Part of a small language model's weights.
Size: 8 layers, 3 heads of 64.
Architecture: RMSNorm after each block, no biases in attention or MLP, untied embeddings, normalized queries and keys.
Each number is 500 + 50 x the weight over its row's rms, rounded and kept within 0 to 999. Layers, rows and columns count from 0. Numbers have three digits each. The size before them is the row's rms in percent of the matrix's.

# up: layer 2 MLP up, 512x192, rms 0.143, rows 193-259, columns 0-63
# down: layer 2 MLP down (transposed), 512x192, rms 0.116, rows 193-259, columns 0-63
# gate: layer 2 MLP gate, 512x192, rms 0.139, rows 194-259, columns 0-63
up193 103:462593534601484463515553470414519604534477455435482493575510468491457548507475503558494545433499554468546440477513538560421480349555529519350446501529488534542481396513444527533467541438485549
down193 106:601550481454493573563512437492390521429585473476490552458505527499526539550498506510524571382452433503544547510515541416453484473438558474548509542529523432468498531491568561470363400505510549
gate194 097:499477424585400417542443487471427508510450482562580606483492568453525456488453491475476514495433495558455411519480483462447504524496375461515473467602406431448565585401493553524513441521508532
up194 091:461550480493488458548537407504452486545410564458588473478509450493510492438473486458420434529527581526486464522482571453491456460492418441460482468542443498476465512462587553526545542568515450
down194 092:540561566478543406480492512590441445497542467540564455534472492535504435479551483553505568557542472409523480380544492485535427464600444553481454529474519592561481480475551516558582565402489477
gate195 104:390449528483507465552515337508478381439581449515510550480519493570521563562544603497511456484589417506539487545491561551458430408519441485554506506485562584489411465543557421448457491510520487
up195 103:555432391503523489510565415465527514546463499533555505536637456527507514487505523573595534576505499394528524426418577564541441409405579615497542472533562661435438494516443459499557493558471480
down195 112:429539526579497539507554469476463499441558587401417530500481460486490538545533543459496422500540485531518493394499506468475478551484476493523594542394484497427574494502416491577460411544532513
gate196 102:498436413461540421558490479569507477491453357563544495518534466508542482483404518477537478454505524478537522470490555535500502557486530481462508497542428589526419401469503534528465561535517514
up196 096:572550566551543522547547557497516508514495595424483419443508468501456515464499502503528429529602553541579520519482578458543503432474512535606510507578520440458480540473600468553512454456533544
down196 098:477460489466494475538453549562428490559399491504506478477452576539525379516504548491511524513487461479513531470464446547685519395563526449492482393568455470456536543517433467434440512651502463
gate197 101:555515362493454482512475449645525468483524470495540577563583574417491484421488410481536520533534508547529560514518499501527571521418555430518498578514520477475380459444476495443372460566485519
up197 110:549519529546508457501542532543570476399493501550421579511506499566492470478498557579551540465543456535493519457508447481546473519511435511498541393471527559553415485586442582511477574505484549
down197 099:441569523431489520448556549477502494510582530569436502506444444498495475530520487487496427602433605480434460541423519408515545472503526551438453513547472502384558559376539452530519513469496440
gate198 106:532409432453442559481466535537571379511529515552440396541478575521517467474540456562491472496477556470470505561466442551473547500474534527536574519522472557508523480446458493498488376575510506
up198 103:496516556452521554628559459457395476464523528533368455547503476554492510529549506459438537495454510534503514600427495536420497550446516479608508486569535551533601467414431485449453469523492442
down198 107:581464502453489411539459555522528472458549396459488511548416481499491552496545441426456463508560526463424511552580481550536489619473432549479474523415452510562521519560467459503439483486526478
gate199 094:389520396503509476536523449623594457600502506401488492448524558450385562485503500543496500458514490553571551555481409537497586474463507499491476389430481489480479497472469456505468575563514481
up199 090:538542476518499570417456463486488459509519536531513538458465529419537481471543528499515460493538448489516606435495488476549520539435505571482487464443552581454478452577410518471536533593425554
down199 088:559441565468470381522480492540502508578492515534515548539525480489514401375424475492449518531555494519480445540573535556532480562487615483378478515559412603479508465360531448529559459503468423
gate200 101:544491511513559396503480516501588484517564457521536409469535491587596417485502520524462483465579517512445519477494497395513585449586505499470541536364496470561455527577500418524508455573505451
up200 105:572438444517353529528598471502486466498463633503569602547448552392479543584460518468549630487489505359502442537438476616516450572451525441556460408503536510457442532483454561466436470494448505
down200 103:448443485524518451481517401471446439527516419523493432524488478539537510411464567518557498432484504406549447508338485448481581566497391498480479495523504565489486476520508490500380497508471566
gate201 103:562510511496529559557541493540572526511513532546563510498545484516608436450504418538485588557487558603474586486586493427549583452495458493583463475508489436440503489503416489506498481600529532
up201 095:501460498505569550413497554443516533461512507536476516521489524480462528511489434524591548458438533483466532562475539497424564530476597522433554507593493465485504510556479546465423525542531560
down201 101:469530378415555469471447563569457504578516503515483443472521543475591489494505469445474589554361504462549487463492496501531472488526523471512457475548459470465514552493482422617462501489526464
gate202 094:502564512486483465622491522542457489521539597488557543417481510427440416585511502475529575456420492510493563481464604475476499499523540430566497435358502485470490514395453483474532448521558507
up202 099:462456513408417444595615501610442405596479550507536443502529532575548495489464483473530518528457413521457551522501486492490424446515569570489472542466543561564481562374512528583519464605539445
down202 093:383448539429507470514522591566511557416546468448479498492401551516502548426484474492501515544443511551513470414470417462482561497545508415451530492556516514502524396504483456565511516403459453
gate203 098:461515578567499519418571463562527521488523522550528489445453478556480438558527438517498506465466498572517487522437476523480472505486397484429433480550536423523505466384569518517570616476562458
up203 106:496523456451464421529530532429373424575517481510548556562488480487529463525521479409465494482502419600529476485534492578477482533465542447554361456497392484463600435455505571520522417492453476
down203 109:560452473509554558554523429310544488515518439509441444420539501508439468496488620536590427412449539466509534496549490492515512527511533498616545502468521470462479522380479493471510492574470531
gate204 100:489519529566592468525406440480444421482614519569391442536471595556592473430563477451449494476446547502425472536461558413533578510463498540510537578510611475462571484570507423493447536515461520
up204 094:536629541570529549553471443455555566463567488469536484455537526539515571493470534593453444511453502586485515519446498474488494475494539471496564493461482515528483488418606529454517567481499492
down204 101:486434484437449512476586518480468466483447510518524476466519488552463536489590487451476508513538544550397637466553498579507495518512522552521532429608489522398482554495508448374564468452459454
gate205 098:555519514541590503475505420477433396488529554508583510479463470336492524508543580525475410488543406534522502473438523608515457507468387565531557486498589467441461557485465440468494462508495512
up205 099:494523470526557504533596457539481371430490456470550526470483514310503559442458537539457476506514460538510500474501546609498498482470429489542533472508594506463466521512433454458438444536513500
down205 103:474488531515506514467532474567453437548497536495512561470481481424453503548412505448487552497435595446435478450571502549493443461506542551423520428462512487506536586596531492502523497517538480
gate206 094:510511468518480541504469556550472516421511507523453501594510514441449503563506519490358541471553511443426578475580453456515425451488519531515505531538491426564478482583593470522490461543539503
up206 094:493527398514561585472494475520513526409504477521503437548495468477389468546546518495357476545561537451476523476528502435537413412461432516459497457466525473572456448531446482595495476522526502
down206 100:354559567464530483522466631481558459516443520448505431577572545501568470506512417470532500440543497508512438567530513536498457501444542523506553498408462492482525580478525455491457604529561553
gate207 107:566511519536478548496487457437489503484487558534417445441495468537536458516508504478505474376457540497517488693455473517511482581499532570576386457482409510412570502473510475505526562503501538
up207 109:593501452467507496540520542432490480440437542572449493517431525484478450517493528493457438424469449425453493534465507391522457598408450575480430512500390576465521501499570475481599455396557530
down207 105:533485531490528497450509422448527439444519534502568489437467548537525571456492535457553520536483455595635608437534453444524523534546513591495554518531483481503483622453483437518547465493607499
gate208 102:492567546485564459600558511551566380509467467444516497448527514436488444501471533616487537485533542656432499429520501573459514537444487513555490474450499514427525464496498515584484514573549470
up208 100:555532473526564546517518463445455424457363548594553512498460556474519405568517523629462420540529518347524539547517403491490457487483450419503508491512428518512517441497592447607496448481436520
down208 095:449536524439535497390511593536468483532555449564475646501542525513471509476513482485506601504466453440520484544489487509473618409526514486518521511475594483501482514472582469524515504533524461
gate209 093:437508538568451461415425514500456516505468482484429481491512401489450488497563542417524521576536475508565609517460472527561598381512473520428480481523506532603442532529488492515422536502437510
up209 094:475413563539553464474525371498449614513507481518437458440532451555400618472529538495525534594462516443510545599543393504582492556449507481481474518427536473454494550552509501456408558513511441
down209 093:523453557571504493351497456520507516485522510492570434584550517560456451542475529478488481468492495529604523415467414475484494516490524480369535491550537523475486472517454522504445479479510383
gate210 098:456490570528582536413533509532401475531622522490418504508532491488517539498441567517432486446554543520523496446542513415435523593503475427504525500477526504561518502488529468612478532455462490
up210 116:450468442480509546423504512427525408434514504505462533509517408510494479466481540442530483497514451599466457499521541505532579623395471430577492498530518428536392532491495596466441439462493494
down210 108:527469491451538521529461538477529415532460505408434488603537552493482457493589493423527520516575604490499487455565456465473526480402475531496440542481518482494538497531473437409487572500516563
gate211 102:485437445505540483528432487531550465563412545565575476376537495488473530500621508482510516486413550582459491497491469427458412552466517430501556470550538554554493533470631506528553582503446466
up211 097:493563449646487449472564465368515543551498454484535554521502488525457533518430438428542433472542486495505476437495515371535571359467604458541539488529500528587543492523545445456497507431496536
down211 094:501454492439498520508501540618585581582457458509525492545442592587527491494504565602608467600456495449582559518476514515460498490558520571484500506471510541530473527481528585467497552554404538
gate212 098:580551529466465537485531665490524423461585510467452410566503507449436545492451462581562519530580496555561581534535480449555508472523491568625527535488565534503432432504440470563463506488524444
up212 098:583493533502518567461573607621384488544483414588461516470521506438434514466461508544606510498403526455457499444557520522447523490489401438439452500616475481482360506489418538505414591499586558
down212 094:435485500466506463462539522500583556440538574539591358532467449617545536516420519512435454491497536482484502548507507609462494577510542509566562552556528581485464524446532404430613508527585547
gate213 096:516484439505452452418551506514534395475474509513472552523439506529547535554512516468506401440487416468515449551441564495450516477518440504488468578442522412555483475513543598429582488509526541
up213 094:482480554506491519508524459537444577520560457470477475503551531560488495528492431365401523489401463425424506519587438512510525433579506549617539471400445528558489549472438519523492493519504470
down213 095:471537613547553475553560568538551512510346496504463450360507621503599480529441530468454569529439425480430500532509566552435455605576444441495494485530503531515443579526585460491480504488417528
gate214 095:588630573497477482548498492402502497599498460453445537435493515509403427500392506466568501530473425493473490479486557511516508684540442495483471424471402512586533439490482450516522399472461616
up214 092:518411514402530470507477453541547471425450532515528540550561495512519539406512477538453471520445480523554502554551506469426433351465595491546547577572565507433433537477481588476482581538485400
down214 084:448514548554590518409450525435529540494420474509425525494554493473518503520477531492507467473480517503482542492488396512574593468504459535518477501506485490431544631480538522483508611494569575
gate215 107:495478409534575497483505463492487473544573457455532447525429486493508538531466423426466520569507555484503577566507483445425384476516515543491533447366602563618521496436509444475522549549485457
up215 108:439475428500528513584468492473445435520463537467492408530492474528518433522464418512522462546510454463480536592488500521510416458486498432486423460519625607536469531440542426420526547527504474
down215 109:533545572605503548566434465528456479442425510425487513517511441503550452570446435497414609586502512495520470568472504532451516528589598477490464454417513513560506558471518616532507465492453511
gate216 096:562571539472464525407588471580558486564545525508578491535443497453499518487475534445468502471586482442474531470529533509508399556543585418527559473519485557509414484565480566545521522525463522
up216 097:520497467536522586478534485495561523550501491478539469486510495452507464464527496471545470520435448544434526465504495492507543554436517447559488549550407442524588582499469621538402541542482532
down216 100:641586453461434459576548415499481484451523589442495573452499503463519495528523488467468522474558478456555531550430529477477484486574554546414387501480563505495436485436449556476472335486477444
gate217 096:488492534540495499546480508482458493482463535589541539527471530529532481474451511457551569464537425509466558505597554473540582554528434488474525575410462535502458465552525475402548488424379605
up217 101:560539590497506495493464523505554513600469494525599456566525422428492424509485555444514449508472485531413578410498575501579445601570489621485467483517411512486494508539499588496521532509495476
down217 107:561483471537518463553562536492442423496485497505407476494492497577506476591539450600569565392539481498511430474508564487486486548479513509491509509499551530546528476482350442472488612404421487
gate218 100:502546506435448542479453543528433458396568482495480404474506467419534514510494501516385535614515542504498513462550520514482492537495503494572466569480424458403420482567546512434470632507443433
up218 110:453464431532509488521500467585490581504483502452541458601462490521501533449519461584519544490527469539484470475496514540454557437430485562531553461426531482524515447463437484443496456561482584
down218 109:597484537461455547509509588492444484491496507478403544466513483449539524552569433443479617531564554551586489481558507583428561436468468531560510568451452480508525496512480454467555567542510473
gate219 092:495568502496488467548508552513554535460525499501482502535501593456503562543440593566510543544421387596507522439511517496609548490550539504417536548464430543553473463520524470449507541474525553
up219 085:533437565471492521544596548548493527447520557458466395517526492511565484449585557530476547531559434488558426519532483514552492567588498533463544514496500614537514496408454406484465593559525535
down219 086:568545563526410482503515461520516516417537532574483560448535416442458518449483584578429544490527462592444458552495539435500488536414522488420549562474510494567470511558469507418497547382580520
gate220 102:444521495555506455533505507487507540518554460508450516424559598476468494494533550554487502503432495554505458518462491443533433566457483522419475514523547515399572505480475497439592445524506646
up220 102:532501525504436523451502473541530462570448481398494415463451485537530453547428419484400555380523529495535486460503464554564437527442593475468571504409491416475499542510494542447454514496506504
down220 106:517574582517469441498455472522581601444509501502472432467440461522530569540504551527600567533470413538521581463467419555488625491434527440514500538551373514490472447564577403600436468534480517
gate221 110:612543425561372511594553516516528480554442544441477509474491515489486504554488520473515531470548487471471527662506525530585411489493547438524624451498512523491440431509593558491528571494481562
up221 103:487486591540589519488469446509471578510559476491585449514477449515523482527538448496435443518611461516517448369470437487428518464537454445495363499504539454524497481449507538541504486489546502
down221 106:566518477497506583506518511471529517468504414453527531471434578554525504550522443503509474510552503531594517543410451500535596488454370521461484443582569471406494540514426528489399468488492471
gate222 100:475552541493546400464496458628543491443547488440413490547611508539505466497511427464502478581525459567504503461575526517488501522461440515590517515508486448499546529477578442533553452490547540
up222 103:515448474474488509533523490410473430527474451481487565438396475427504571536470498512494495535474482547421486512471436588473440513561541484514481479515420557491516515495504572546412544542396528
down222 102:493534535476511473458528488436558528450508570511570450473591563497471543500448518520535582510558525448509498401482553362504618574574424490596468538513468489489518467420500524484577605516460586
gate223 090:475552478570429548519507452433465518529499507537462607382488459479513548534480518474455452461473456485526418522565480466518512537419460408544579488598506479475469503474547534563506536457483629
up223 091:445579463562436496464443502448532513505417472628477511481429547488538548501583535496503486418458471525532532535510522529567561499482418353543543531526509451462486514524520496458503501447470602
down223 089:386519609399583489556546622538509478535516481452548478506485564506484372489509393512544541487485484499501427500510449501493542476490558482501593481474464558493482522513508367466471516445546420
gate224 104:584533453419461496489508506523480467507522467416458502539491502438561509505527427540464479557543540451537540486560522403558505497522507534561466581567473442550534479559539573515523580504482532
up224 094:470546583444526452559462402592504417541554585549501563468511492494555478368425407441482491521438601590548492390520475543460370444531508528472516505479496530407464405518561535449397491490566372
down224 096:439514587476484570570658557419486481553453519587495476491424542448545524519490502378550493580464576430460594516456589519461488536511472482519582521546545445518562462524501521489533527492571624
gate225 100:495529476515467453517403459533475484524555438501531515494508521485477554484537529403481495509534443423467514436587550528444459536473557460464496427564515382514439578494432526446433546526567515
up225 099:510485541522519436448449534430491544536542504527444529502514504452581557480488408462550587565609512489496458457450472486506482450597452555559481546502465487505472484487478542532354548525524396
down225 097:493491452543485480501462487491437503444437604627461463485413473522471531512529489566459437451518469423450558449516447425447497489526427450552565465549500475413464571446572481481503529529463471
gate226 113:481595585468546537504525500488471496501474587522474438539459438565439485490538436442490461470418480594478525524481500467582487458545488457486515448478513543364438537514557463524451535432526519
up226 111:520538479470571469586616479450424539534539555522597484491467457512490540396486528453525487451524508471524489530470500373550542528424595442452529530523566489430504509460554567500488532638436480
down226 108:413548420509448485522521511606454493497484503586496491497458501528487554567434441530608458474592518431528555506465604524524605476419474454517469462401506489490485536511501438548549509532436486
gate227 097:530524508511450500526514408520521555463558489436504483515497481515503526541447463455535516551485593525482573527574605410484535457546520500540556524465379453418503549520558440551442499633570552
up227 106:499479461519637470391503474523587530458544471582436640514554502496484457439552465498575514518485557508524500457411496483447557505483463394503490543480560574457467516452484554453566466556573513
down227 111:537535496358478587504474534561556540475416519450624519515505493525463443440473439511487486435480444459459396466476476531512579512470444534495455487568540510531560492392533538529564498485430525
gate228 106:578457548473507483531573463420528522513464542481461489520593552394594572507480464522423554578500550439526448521513532536441444473531463501487441457595500510447446433490565503484520532582494535
up228 095:571443541447490470539604463330475521513434461484486496507514487445537472541498495490458583544462512501575440591514538568443521486538489482558511510598543555455497468495534559461503518484491526
down228 103:542529548526606557587510569511456520508495508535456467504586491446493480455504435453455513455550423529384497446570458530432440588525533395525487603448545559541502558528490443503467484425524514
gate229 103:464467572542513396509497523562466466492460425558455447543524555511490516465541492341470510441465564460484578520535582554502471536520505432440454507496543487477468520428423438581486488417565417
up229 097:475460525484575578530467456505541470478486534488479457539441555414460482511594535468523462399534487389477533495459433536640460499512511532514409450564671615480476517551501534505496474493523491
down229 090:644511465606507504548503509478554579508470568476422502435504459492517482606528494602473481530491513472554479508566440474489484537450397572513493515442486576604450629477469585548561499447559443
gate230 097:509490488502414487521528489459482510531443606466485543452439515462506468463499425475450505474408454434535600468520501520423485530461526586511455468545443390519467531513511441562441505512545417
up230 096:448510590465521562506571508527461569428600354530460524545613499451564507565501550473475483466575561426460404513503507468539520416498532465423601467464600599453482478509548473475502486534505590
down230 088:493527394508500568477505465427513602556487470448564445556565491530422483529492514513459495599468514513492563465436506484523486500533451422577482339463470520461527576475577481481480444546528495
gate231 098:531507506401462588513525516509499379499497474494506466539553601555575421397519559557422499547513485545524472525547489466478432443501510534497505452493438519464472485546517485481446488537536449
up231 092:529415549591488441475493442440514588518495541517493493494436389451476550581470501438563494432523554490506501525458490544509562550458475483526530542493569478530561512450532493515547508437550538
down231 085:514445454447472552504519474474541485514471491478466471526563542511476495530553493579529472457437528474594510466446474555544478461470479432559487414552489485407533508522555543529464520601465479
gate232 095:469458416467536504548458491508483575523430571570465412503534535549492435511461466520545456451442459554522477431477557542533548544425514525381445486473448535515524501499516472422505475501534505
up232 102:539454503536415488393488477474433530446529421487572519498503453396543535587507524452449517427413505533483495456507520475467474466550534505505514484455492515513535627481556522517542528569499473
down232 098:561522503518470511605466472435528555450567577482470484489588448527574522480526500594420475427452462486477559512522426432521541524431500525495528540503488476486508489498399552481510422461439526
gate233 098:503431568516600507555511443499482665544496563453511502417529482518473550489441423540565495443511477521588424531488506370428545575568461626569505405575457411551449515498489500520438476550524483
up233 093:505502497470385462476492468540488346467499428591515498533513548511566547422553527469457474456523494441476494439500537563487516449401537453447488523444495617429564480526521499473566480455463470
down233 097:543541449486584587547483572471469564478558503397452520523553423609498523516408584504519398469460521537583447542331440573534498462485449447525498470569509463529440582476505538527459520581548515
gate234 104:549477488519451503523514429464552493493475519464502408392502545497477564536525469430479548463507466565550466480525491528473569624511549521558482523518511493509484574585515541487447488521428568
up234 091:394488504546454466522499492597510494530494460416514531506435450509444382522460414601494476508509553505508460405485482503515511493498425455460494512641563416541574533490425475493521508541407538
down234 098:418505480557366514466609426536490471523445542521505483552499493617485493608544575561565479468500510520562508460466532596485529510519486392552498485480563506426477516419533484544508584521379490
gate235 098:570529483567458503549559562471464572509488408528472468513484417489498543512527507487436529474483509521430522533446514470517464492556456489516511474551569509482496526410487479542536527559509529
up235 106:454414445545495596547499518504451367496435555496480555502482568443520480522406482490560596575490443495486473473508489585534626492420433464536586472556463488476546505453496493519475493452450490
down235 110:521567606509518542524434568571511565523478602382464423530518513530374554496537489460571540462544470479525491478454468544490458496512558458425483496466544471555455399513505420582491544592457498
gate236 107:547522488409460508499484487575510571471540516489428505577551493502518400516500520544396469457457564393560501589497479578551443532539480550597410553487408474607558513533454531524456465525460541
up236 105:505496514553528478526430583467442431501489504584454463443464536518593548539545568449546376515491495435454483484379516532479484579449523493552471559451493460542415493618547420509532431492493542
down236 109:532518540507393413449406409448511438438454516455422505562552466430532433441414437440454477445507458471519480559530513536573549557471564517559491498522455542501505501562426430518567532550542463
gate237 103:478461639442576538538446456568475494516426441562443543513468456471491473482428510495534545452471486523530547503466502507475498500483554523429392436447424469382572507571501517457484505481439449
up237 103:503476477496574566547426539519535443488492597554449643494493464453558572431542549451555409499429543502493516504543599523475516491401506452469535492582406466489546464445528502512493482522548487
down237 111:455455510463505592493566424481481547456563442459439639382447530544541532575545501444533470540441512567486462515535447512476500483481514458510470475500497437411523452536481435565489462520445515
gate238 107:471456491471463479558659475532476425470511525545424520501446540480457474604495481424600551410527497532473517511430490550484520496514445492459486448528479525451518530474451485429432494465518556
up238 107:469620541576501601549477474501566474508602480406548492529492549556552564554490561534521513463507554500579460524452472511515445486485468558486551403453480617535547479440557466489555500392508544
down238 102:544482550430497504494527426466517528409593507523503545457527516499536547544515511506526527536562466476483572494557506515492484408467524488442491498462557488576495516444517419541516514466477491
gate239 112:588494495444539467521433484487496545539432562542501536517497505540487436532486555394472446436635464425462495518417507608509430539554409409486485614541443496486593492543500624474438514560554549
up239 106:561426467439542491523464499574422509534567510448497556471521454429471453514507467405526446440533507403439414539456520482526464590453486414476429543583434415524640453517542552486481469482484557
down239 103:478572488540473390527440557515540515557501477516502543549423467436625506456514504503415540466491589546527421512503481456494470502486554507433518553455511605532547541409530533558495515530508408
gate240 096:432495541521432432521500465576527545468310435417492537598498456508488410554551536596506541553479436430451532515430430554582467565456483517511524518440507446471532471578504411519493577557452493
up240 098:490473530448539516429507613517536545517531470532504610491491496473490590483475422436595577526537581568451489363551442549452489471542561503408538449505540459430489446456382507465498473461582523
down240 094:575530441533436478504469481406541392447467601440462477464455493549551498472495545558444490524501382401575478537547486489451481496489481428506544513527496554506525560502537594486566535462536552
gate241 098:478457473430452423531472534538490565473463544367469562549468590480552409493478516582476517440475520495527490459479445487454518507451441520511500531502434520475475460580495470460485492517496528
up241 099:428515545541542484519568394565609470471611433526443513525418475476479533527505529431537549568495545463492448463555495578551528473489517528483529506497535447457486401493509488519517527501512423
down241 097:516504473461448629492459503417543474550501488452479522477602547493523565532476512535453550491451444482555555500438503464417524499497549551568539489388584492502454601522462538483521516529498587
gate242 105:518576460510466541479491536463549512448553542489487580475414411535548554567461430527474463542520404488556527494496516547477506512564511462472484482572518483490525631537468509465485525480520515
up242 111:523518490670523465562493614553457530482434583465423475502454534545530431498494449490550538491519494476532402502461546462519455544519519539501517447479462450485529511463514504550411524546544599
down242 109:430527466426519485528489386474452482577563542566458489546476532480458509525480534476471461551538502477572493306519443434514517559489530478562468487534508433527535475553489458467591555608528504
gate243 105:388415508478488520491489448521555478512411504479517449521518524518562536557529503495544694494590584521544498448500459547436445516477457488459474510488465485514534466481481463486430440613448493
up243 098:589429455432509499533538481522519497480475485551522450523456539441468571594496561500506441519550478495567578383536448456578467541536408514480521513459590463564491528475405533522602468448526531
down243 100:487582486492480596466482442476429555449501478530468455413543523484579529478496500529530537426516445548566512542554500489504545508436500405584593496483502480531492556426512519373436504541499600
gate244 096:607500532500468417444482592490581547554605577558539505486519485533488510560413506536506530505465509532491459550539488422460541548494585503496432517557588546569433451451510513639470509432492480
up244 094:544524548465431533542511474437396570537545507439491586439560415425494532525529483493504572510542491510486435456532468539502582520481467552460487506564423484478510450540479535444548570551466419
down244 103:528542471520505483528420449507483504469547517519475465482503502599481573469500553512546527402449502412613397498474622439534552569541456558460461553540579501619484475436418444503527453523446456
gate245 098:503491507458555485446466487525474474596478460514553539560549412482464541525476529419514474544548510466558594531517547529501586452546514514516513434512480487547553494426451485499447503485464423
up245 100:518539495479509478522506473430502469474524594431439452458416542476571515514452427577448626399488524579461530518440370523488416488485474535444419559543497516453501463507443594414480543526555535
down245 086:433480523433491514532509511605520584453530474467489427556647446456450496484480536438382462576554501423467543570435463532482463533462496554603461408568455541520566546511537618534566431407433482
gate246 102:507490500479489486417413423528509435504528530484445447483579441552538506458534549573472560477450533443580509492441620572501453478476609543540488491443521533549558414503555495395464428483438412
up246 099:522548498559561461514349461534537526433511515637505509543463512460500505534499538537502519384486501549453479434497448481518465526488455431514422454541460500504411576587497532506545529593499437
down246 097:546553449526514443537544497366527461479538561502453435417533452468527512483459496537459546486446533537543563513523491537496624501511560437480543448443500576527598504478509535508511504459400564
gate247 090:534467507465449489538404474327523458479442521588522443501455489454515520492577534471398488570420464495509478480500554525490479548530445488578484513447491528512536525505511418484448567575511471
up247 093:492420492565523544555454482472484441533487565487514501498468537496496530481555518534491481608477501380502529401363536544526573535471535446563483452477539506530513510567521480468418594535465495
down247 094:518485511500412444455431444516590444521545532430442562538385409504497539516480464628559470445499443478448587543584528588429459536475506560456499533570528486510548375500369445430504501418492416
gate248 100:588513442630512447586537502525493464493541511493379500553514486414472530527520417501541528421513462541425451479321487471473452468512478441531522530558480407463487496455500561442564613528567505
up248 092:474438533520492454591581522539568559494453418506367503429505440450484525458555459475527470506487463512519497566534411575634450501507498563503522420476594459546447544535531564513437378597541489
down248 099:465505561455673514613471545544443486518503452504524488448575470491501426499564487548406487514470509532449535512497571419475549499528519484550380469492537490477528552523477411528584584456465454
gate249 097:502498449483548505500599515497398493524560529511511526541479467413452518434458417459519522495537534490418470478525492543511513524469432492552493550547474568533529456465506535410455537472517496
up249 098:587573536451537459501550512451518502475438460583489488437564511470446467549524476572490493472567511460464540477463471578529439467591522566472461555423498400487546484501493478444556466526546479
down249 091:550476460430491415610481471459508516597502495444581466545551495529470536494482490530355472528479518443486464527565522456483615573592472416469473520518562546492509594479482549463432487533527426
gate250 093:553539463527526467514472462542427458532457504521542582460417516523527447560512539426555439462462439505468561460458608565476501529489495569526440563450450380556463518514425497496520467442508517
up250 090:512538556498466490605359430578476479573447393439615545555495467511537463585480452436525535471488531476436570453459586593480464502552540445473523549546385509549549445490449494521514505531519542
down250 088:466519511530509569526516469460547463536537531439465438411452473553480463477445494593480524524494564559552453475520522410389461543484573490520575596507623480586486555491560505471523571517469443
gate251 098:484566495567539481443482418398458620478515532422432525445503505552476522482493540377477447497508537442470508525483457539636490539532379481522483454528524513526541516425559442474475513534447472
up251 107:554477470477455564442557434541515610491461458436447512443499479492504496529537493537492449426546401470517458439485453496493466447484493479466542513509553506438480514405440538504484560522444630
down251 097:481424575481585449494430395475512478456518573527489503565458504471496578513580386498476506591461576477458511436517454580393495521575456443546506556487531468542519492413500581421500468426582562
gate252 093:423416501479581535478444557582514498471527549506489586506597605524459500530510557467393528419475558503490430438540457511478456535500454433495510541428539499510513483508530542523571490447430553
up252 106:562454482481465533428524498414545488462455420452525425450469464379520404588516476505536495523570571432556470498448426438489471503500486505483533528444637530570439535562439586525479485495479516
down252 090:578494447536432509493439490578449572504512446504467515462472417499456543456522529554494519559458515520452567395499531487488510450543492471421440454557521534599514477567427580444470471535461370
gate253 108:528442511505580419519539591541543504426519483521532553513393495500557540525439512483470589498467492461504510513492552590534516500506453539491479522453439561521509471597522545475497521601533409
up253 101:528387527452556535563537456428550515480528482554567518456534548545503555513538545534482598500412419479467499541504551526490569507413633601544538396436514502563554528467501439450484543458469514
down253 118:563442588429482504605479548496500495448532394489501556469479411599513517535519445464468471421423492476496591536495543470458477533519518486415538483479520554589479510544537516587509530481475405
gate254 097:564572622542541442485499527413375436508533510505484557468451495436451533460526497444465569497557476458502486494494482428561482515521479531559569497491498466450424445553431599619388566516550488
up254 102:462493504517482476563398568489577407472535506492525540486511631476546506463523474537499509530503479521535542413569474480492556491484520450478360508447463558475581618474469479527500522474476466
down254 111:455528374523502512502479493417568492534517468504389535382506549478531495519563513514497581488465483457471561568499376617449450423495394436500477482546456621487499547452598435539371575539429502
gate255 094:546535543439539487483485475500571498463547537524409439495490442578493424560502532485472507476416439504457494448508459501472435533541460457473530583510537447494556558534583527515528505476501473
up255 098:497518479624466562365583594503409521488477474510555555538602575591571546586508452424531545500508614533509441629501585481502433423438504442570582451555520492512483549602508542515474444490556542
down255 089:523475500537455566422461465393452557470503432537452517477493573414503484477513572538483476555518522381480550443452460457595496444533420482526510421491474526489517540565493501462462398541405536
gate256 100:492474517428514540484514398578432468496494415436562532481547434482480391451399473484589620578466433506599416442511540553556555470475474591487512486447396473507537483492500459462511495581488322
up256 093:645437434504394448423536411456486508496545403483623573442564542457533509606457473516572500457450465431538473514542518502491527495558541479540476596471499517482496474531610514487505483513545460
down256 094:411502468431583556515560541503516478455518518499372531589480452486509488521460456485425564521462557532430486470561520626483512507474475483431536496442405584544447438520446495482467473428516412
gate257 093:469435568483480463494448488556556400492554509444412482457482524483557557630410536541544441502459476386591521535525549499471455539441547438419584513544478548519549465538602419520535454522529459
up257 088:469422563450519422507463531554519487547493510460472543537522628446518482546521527535502543467532577417498452583554539479439457533428577529401517565528465639481534469548567465474544543448468520
down257 096:505571562456522499521492565518539443498465488450518499438453471440513538553489517495482587539535507525430587524559571446436472546507512516499505544424525501548467522583505455508571605455544530
gate258 096:528434477514529449555416500570455512439442504471431414585523499523545538633557514386560529528518446531542471467575426586547470530487493468476521486408516452554533474439532440550561486525458553
up258 091:454580524575528420509493436465468508504445465485450498486449469504551583468559603532481509508505450481484575488535424643504494543450553434508472467494558523615488493455557498496562501491477508
down258 099:502421539476572467592489529625489443522438480521502422429541455453508494495550417569490555529410487481499473527536460503421485559518560468416426518421561471399398465493487501458537478417459512
gate259 106:655510493581539440434495487420459525459469464513490554523550526556463486429478599461501457444601523551541500491426553557485518439446491514510397428522445537431553584391562440554453464430513531
up259 106:471448510468417507541527472556566432548457560433452459467461494501547545535498491487517444473459489498491531507526429442494412616476555465572527574520518437530507563584495531454508494495497455
down259 094:621479531520432541614449509537488587521529577531509473558529413472515509452482406509474532455462509440490476480483496531510525476435440514541504442483547428520502466484524603537406498442513538